config.yaml
d_model: 128
tie_embeddings: true
init: "trunc"
init_std_down: 0.0442
lr_mult_qkv: 0.4
beta2: 0.95
lr_head: 0.0123
Each number is 128 + 32 x the weight over its row's rms, rounded and kept within 0 to 255. Layers, rows and columns count from 0. Numbers have three digits each. The size before them is the row's rms in percent of the matrix's.

# layer 5 MLP up, 512x128, rms 0.205, rows 456-481, columns 0-127
092:126103197167104121098144171102144128116123157106072136051107118113085159131142114118076088233096116138160182138171127137171160093110150109103121109126085141156177115138119120122130075186152077083112092161169138100136111118145178116156152133132085133167129083178101137149069145171088121106127121197085105126171093153137113121129117129097087104120128092136185105152160174139163073175172
090:108125167214140102092127162142181102173097160191124106140126096116072166088122139143152105144134130177115070163085155070074134136152135156046110123115155139141153095087140176089151141086179142144191086115128193103096165137151091159143170088125169126117106124099109156103135161176165097124112155138131143147104105102102121129165129165078132112113130093141079094102100178091163117052106
094:104107126061149137135135089124135168080134108060127108155137112117167097182174163119213166113098116119142163147105131187161120108149123159215100086154116126150122098112181152144098098156161112131175116190117078131130132105128151127158126085143096151104091132163142105119101181140089118170127076068109121116104054132068085137157155138170116181128052113155084123169095140103096114097145
092:125167145154154179118131168092101177151151090099162107134139151120074157119089146153111170128193147115113147153098135055108157093080071097133127145120097136082083070113134188151116086047056125153141120149130114086172077131096138142148163139109156151090172124126148126087176122140139203183130152091128119165083081137148112167143104138130117098121188176139178119152084101131088139082125
099:099158139143143135149135070136118145064132097111128117106159069108134116155031138125124110153077083142138179127090131206133155128135119142102112110137111196086082091141140107114136153105115121133146105138116144143069160169158154158162161113188109120182212074123140154147153121132129100156186072148151094101155068162140066131143154111176119110097084050199160133147128142121127107128107
091:136072114123163098156107128123166123131118125099137089112110127121115130115194151118080132146106112188082137078146165134103076172190081155135160095117150160110039123103113150158194167043125130051144146112117150144122134109095118167141147128132157140152171108090168146132155071119205135122137165153106073160174134114148139196149150098125169176120061086146120129109102168117129115105076
091:138168173090181102153109033110103125122107117138115087133144087148153078167147132133057037145141111130147150160182138092125141114063139122093181091091119160138155084130149101152151107121113209090103168165154105156111124142117114124100160095178086146102163157113094144154092144206117120156111131085139125136133140154167141122135177168115167106137077129128143128090120093074190140092082
101:097082124147161108089058149102127100070088092211152137110119127124129127081165157105159129104154151126125064104130104129160073079140119091103146128133116167116139182126189120085100147143117124081108175109165117081151154086143109196137087101137167136132132106159075142117134167190116087174115114051115128131078144190111091176090114185146112122136133162111123100136163125109168069078135
094:125152161186120139088169115086162112142160112136134144194158140172107151123115087106085131100135120130131113151134083084173107193079146080147115100114156114144074188138108119143099143107111191134167095144081097118154131084078124128115171168175112144141113194207184150133103164124107121124157108100183114139164121107124141146121101206096123081182082087145132106161143123147223129141102
071:099112164125134102091051102125194117164175171109154135107148080130117136159184131124146093133111074205166072121108136141099074123109142104130191129125108112137127124079113125136100148098113149085070132118154161125136073106133106108187137159177163129146112098079138112119127129103137129103115073109127160094168116144194155127108180192062159150142126133074107104155163094158095126080041
095:136141089126115078169081123172161121052093090116142168097080132068124113143095116093079089122114132066175159159157195145113166153102181083057166132152104169130103169145097140117085127100111132124124139117130079152143109127202138081103136169125077141171093124095156142130101118136085114102066122145160114108146160146160091167142160136129129121135060127171100108139156155136166151193189
096:165054130153183104127134140129148120125082094084119105087119119102103108081152174076144150182102176150088210090137171121117086128131106134095132111090067127205180148173131107161163122135124095105125053179147144088107107093141159131165118146131126070177141070108114081128109095125144176151154094161151124110101131111168143076150105072099142120130129172113156162123132186124087140174102
093:145121103133166093142156106141069136116138087135079138095152135093141136128116108089140190132150119120126104140098158159124101177130112124084158102179137138115119135092179149173150097122108133174074073175095101112084116121203225077146087123113099117101137154132170152130088127136140085088204136094170141114123112149159188132103197108165162123136160094098044155062108157085129113110131
106:176142151121098159186123193136153160124169137125155175074059143135105101128095171100133120135218111120135135109171158112188130107124103106114120145133124140076141047085196100093085158127114116145118102105148148121137207170143088108112172092129093122165106141159057181158127119124163139126078165116122142125149111128150104169082134128128103128114115096153112155086121057056147149125073
108:108070139127161118112120129108118192122136163145175139132143102221158144185116159102146120098115104151134149177141096149109110160150103083094217139063165117110129146158157167105121104154130140148094075135165108033140129119096105142140194091120091111133180121079098102119163114085108092210112150188103129171115186061159141138123118123126159130104118126105182167096119122101110138147133
095:108168095123111153158091085147096181143176103079130159127104118067056171144195114092166169118122183181134115167072115129115128119214129106158154133126114091139132153078144180115160086109107132126166129154150113157141134142114093121142140108154118100160124072121147145128221108138116180116188146110119132196163182156161079110166141106148101141160121148125112157149097107103196075104142
096:144101133126135085063080141086115112145064128141105119104151150127117144100189117163151169138109100089103135146141091189161163107136098084144095086053097124128132115162130200133147150136155130122081104104197078040139124076125199125122156128088151139123142106127134169135141100138192122100115109186160169113169139137126219130134104139078187112169124084139169095081143117109118115136113
097:108139119087151141134083119115140123135203066113146093163131136181134104126149211155124120100124128140120136151117088084155138096166171135126126148164097151084177130173148105111161115149062154165121069103146121111125096159113116170177043201146171056123145099134199136149130156147131093152094131063173136073156161188169108166095129104119151089104163116099099162100126108150144150114116
101:180063134176121144135136135070118086172151140086061195137042130145105065071145086099117174121094120100188129148091133118148108141119142181115049122144113138109147098069180102153152132097105187113116149106135151141119153164089099159123146119164132115127129065099114104102088111075099100148149111058117111102115143162171123179112114142185131155161125161101162109104155097101101135125165
093:086060098134115138134092133125174113163149109110112137072161155099168148083145180142131167145133126133158126170153137084157157092175098130060146096174126186135134155163124163107053063146100128100103102156189184106105109110109166120178131113172163100158175146108133115104150132137123052090143138142170153156086110138148131160117150196114140121103091113178081123074089107118172160195111
092:137191126149109098123142204140123138154194112100136183109141111103108067107166081132161180080140175132138141153157196172111157111196113149141160072102105042141151103133119158112142106090096112113143076138108107128123168143106125101115094130171167195122100155120142104092104170160125146141147151150182156142128138116095182087154149166123158050104091077145136098176120173103128102152162
103:112138140139160130135167135113176107186132158112141142215157169103081126138161098110094161126113105171077076138169187140180096182025099141123122096084082141119181100138110153124122109071117169124139084095126128113168165088122127134131092186114111102097129145148094149178135139144125074118084102115113129100174144135155165119113104137072174138142100089122168098100035132126142084127160
101:170076203121149099109117149140107133104131142134143088164054093182138159155143161123118165137084118113141139184144152099175119177108083152174109158071127134070129187151119163137146178105106132109144141126158143121143093123189119108132142103126145101111175104085156124148141083111163085183129091053132075168135151115174091141167095119165119097104143034106086136167093129161087103164163
098:134132155071095130123122170161140149113094107180162130139177077081109131106100085106155076148129111134186098085180129110124163204151111165148085191101157139071126149133107137136148126129129127179136097104041086137061134184178162200104109077100184155171147126086092107141119124107165097140103152138138126167138121101186120108111118161149136143088125125115156117085058074121138115152115
109:103163155129226146139094147148133153144135109131082141125175099087156139151095143138097167138120094136109067107170130066098105115075128121081139083165192110144169086143129180085155100100061136161138137177134120150170075116141099133166141103167176159123139120118149169099108137173053147092169150112134139136147165139106131157063139099112046128154122168141076124166129153132173151074153
098:125138115122116055143154147100119085134166117093094132097144097099120126147169142083096147140113083188147074137137165150136155078143134128167110147145115072136090133093165170163143074151050158113149148194137178119080220112151139184098152157196134122117118164123131132157172046109186135122137086110150151148133147121102138106086087119167081142154092114138107109107085150095120157066153
# layer 5 MLP down (transposed), 512x128, rms 0.2, rows 456-480, columns 0-127
101:155136177163104111118130094129131190146100142097161091099088127205047143156123045161144124204183111147102084161177147102148140177165120179120137156119102171104142117119116161200084088137142126131098117087155116086141149088190127090150148138132121173137091091125137149121130072196121077113165140140119118109135123164179117135131139100110130078092100142132136152149134215142154121149097
091:122108064172095146144031126126084101127145147161109108135125155129169064171106149082160179097181156126124130163115133177161108167145168122149123140163085118110084144115084162135142069131093103061110106095114057141188127119115134114070169139150133142130164120086128125118152080134098199187160095106128119125131123120139165108088137136113164167127088194139161171164140060103094151149139
096:126114159134152176127155121123161117140097083198136125142086170130099082145103106073131171147180137113134120147137085141110183040142097086135166124114097099085153105176070124092117156176085123103106149049112164098109167132172194166031134078121112156130149120141087074094144147142084127152136146137115126115094137149145105132185137099091135124111090071161085133130095153129149114113187
089:176137140156122134136137140169125061194133114104144132107096107077203125145133158147100153095138099131081132134195137073080109160161116123131167107149090127149144081109118169160101113122096144033169137114130121228088159131108144171134156132077150092138181152094098164124093139198129128101160094111166171090084126069141125100155151122116137114178178148133167142121166103100112175157135
106:095132123106130136129098079102140048110109065155101077102113206153112107150122117107160142128117118159149105139139133075088137141124129108121118113122119140037139118153079118169152157127114143081169180120172148103162173196131122124137107142093060165156173078129101084114160087214104176132087105148120133102053147071147136140139103062138119095153155129179094124139148132084111156090150
090:158144075092171124171159158174081131114094073137123077155075171177124119157109081157109107080074122100145146176118132130105151191090128117145142150124128161080121151172107100104151100157151108119132080131134151110139127149074110081067089127158117170057160077096155116118152077152101041113155132175155162093078161103116156147101068094147107120135077133124174116135142130131091089120078
098:107118074115139117138071117128164110105103093117158150144146121177095152100159145150138076137123180093128131132092160143135117177113126143146111137121142044160143133148109162139115199176126128061127093088160129093101177056127108127139149093112191139075183112098181123110114095117155196132139106123155148112161210151117107106084079065150133144156170139119116110116168046146117192086143
108:110148102173174123149206107154096129198173108148150124131106185154118164181086127104196123107148166085185158138121106107159170090074198075166135102089098146150115133140129134126130144122093113134101112094118172123178113112110112130133090106133097161098127085171169157129164133116113151140189154113173139135151180174189070141133088061122139155131078126167153147127114151136183141181088
086:150098155101170167201099171119108179136148123121137191103083123163107113112126174158145120142137190149190130102155146143112104106141076139155107107129177131126097151126211148140167101099145056147170113152123207084164146152146174109196158106197100142172174094141145129121116136100158141111128113127089206178101140144157141122134184106090125132054140127137117115097129160133142166086138
076:102093041166118105139146150118068067111150124117154165102137118134156103141120156134129183058067131130115125117077095091189153142094129107126135170161113144144138164233095128092157136207103126134145152135150129167190153120104107131134132103138090169102205197131088119108126097161138140146142140139132135154105156141119171121158089085107050144176124085115161136168142094133138077149125
099:104131127083079168065131172097173073193121086084121130189097106138151157075096120125105098105100147135125149156118114089239078077149150127138159104181172158072123122093127156149128117061136147106101117101124155091148142149177110146117138129150151159123121135089127132106082066081142121083150099116138093153114125160140103139137088101137181157076166153166114090077105131149124099190111
096:146147156144101181105200166125099144131111158090177101142106131135149127142123099094117132186149154109154188115153113082098183123105090150110148054162150063121155134104205100163087041111211122142125167108161108140157135136144158128092143111137139108123120070189159056120105108122104085138120125117132098111112177130074135101121110118071128130088144074115161120150151188153153154161165
087:087114111134112168078149139084126117153157143137119173141127090135133139105145146093116120138109146098140131081160164132091131048089191114126167164139119137085138132111151171160186163140101076064133121107093156041142154136101124145136125067150112132125073176164132099112137138092161150118185134144134088144048158130168075130186160136055150115166069138133178130194117180141087135136094
111:117074182118171120127098116106081172099165126118125107125098086138090101139105094079138100091161164111118089129145124134162165135099118146129125174140100113098122155129118175082131153156162104125092142091138124128068144167094117185064127143130152124118154078141181155184148160131124123187041123134165086128126113111158067156084103146025128085164168197050132167117089121146133111109138
108:108159163109051121179124123155111118155161172111095163169169177106115100170130124099100099154171092099064136109152128139125124138052123092137061102154127151111118147135122082125115123117106194163115149085139169118088119124116118155132128134127119123054067144143140124098193108140109032101041153141120160134141076115126182115121108089107086129163162090157084094168111154108139177115089
104:125126124060187128135103088141129096108118092124137124129105138148154086139166136174095098113176174073154075127170167143159144122130180111117158066133117092141144108173141119117078197162100107167158096137102115136156118074198170071108100089129150117079121143102154132144162133044119095153048122099156188069102124090104128111170145076167106142182126130176132143106143143155128150090116
092:143112105134182155161221095131103134107125167164142106129045153133170147160089144090053108142116078157117188189059182120170126133115113105105173144160108106131088070139150072171086086072142131114103158123113109148158124106134096121108132159113123073093111112127134146078140158152187097093085109198155146097159183183119155145116107109140117128135080124120107151152102121099092125109126
086:084121121140148149136155094099074073178129155111128155116105113162106075090155172117108174152129110154134110098107127091115044144129105066147136129096118132165091113185187126128147144073137165136117159150207122101114159169150104106081077122165152132147077137158156115144141173148168144153150184173099171183091083151158143057121131147146082167093155144118132117076144139178113164071163
103:203147153053095081160138117144109170080178168139188113181123145096120187148119144146110094170190082121168132109086158130167193118123133139135170114124096138175116127114135135100107162169126113076117104131125136083140109117119130154090159055118097069092091133161137172129136189109127142111129113106121118162094134091083134149141151062103146122105156119080114093067067195148139144174138
090:139111132115196179071135105119220135112159173138148133105128192139095079141154128098085156083110118111103090158113134159140108078156070182134115134109145057163153153149124085193112121145103126168106142111171072086150090169119146082144181079097144151106164133057165158136166129123149175145137134109093166077108112141109115181122107150095109172142163172129116159161114157087098147100111
086:153148049145086125148115151059132168117123132120163145124109199065150108120160081153119146173129128121163146114161132152137171091104105120134128094136102177085128121154114057189144160125143120176092178135185174067137133115185120102131139164166086113150163161095111106118166067134142150114082136129147128119161120158149059097148144125205085110178145180170131080131076082146135151120103
107:110103101159058121193122085076209212091135107099094125103069104131097150156111143108145165131124136162114137093101102132155116153093130110152158091121111107166151111119188129138130154053129207169086197043126148151092119139142094138176109165115164146134173075116189133136166108097113134145149149148112144115150155146075119173080157125129165113131085161110129104165100132094141146137117
101:054145045127135144192177105114122172106110081096117187125135173131122146122121113091061134185164059099120102152126178128171149122166153112117100109122106113137097063073128139135137148151177119160110122148106112125097161086130146102084099170157081123177157188098056106070122107116106096127164142159131157098067103084128150118150163105149127142139119112137195154151136119073101149166115
109:169159131098080108117133104166135133168093133143078126131146116086088107114121080117121206056160057108157152131147098145049170148171085101105143169136166160122165105111111160155059130140167094165133142088159134139115095090139124146158158137073125178148156119051108118134109106104130144125104106162132133085198132093086169132126189142096161108140097110151129067142108202187120126125122
105:147160062097122138066138126094133116101133147121139114186121174121165159096119168144157073108138151075105177137139133091164116110119129111130130121133124105147139124074141105108208142113146151164172135106157136112160105121123147136110049152133079144157118068131075109212127117095130072164244111148095143169071061127112088141152121135108117151138160089101184159083137103120105146168152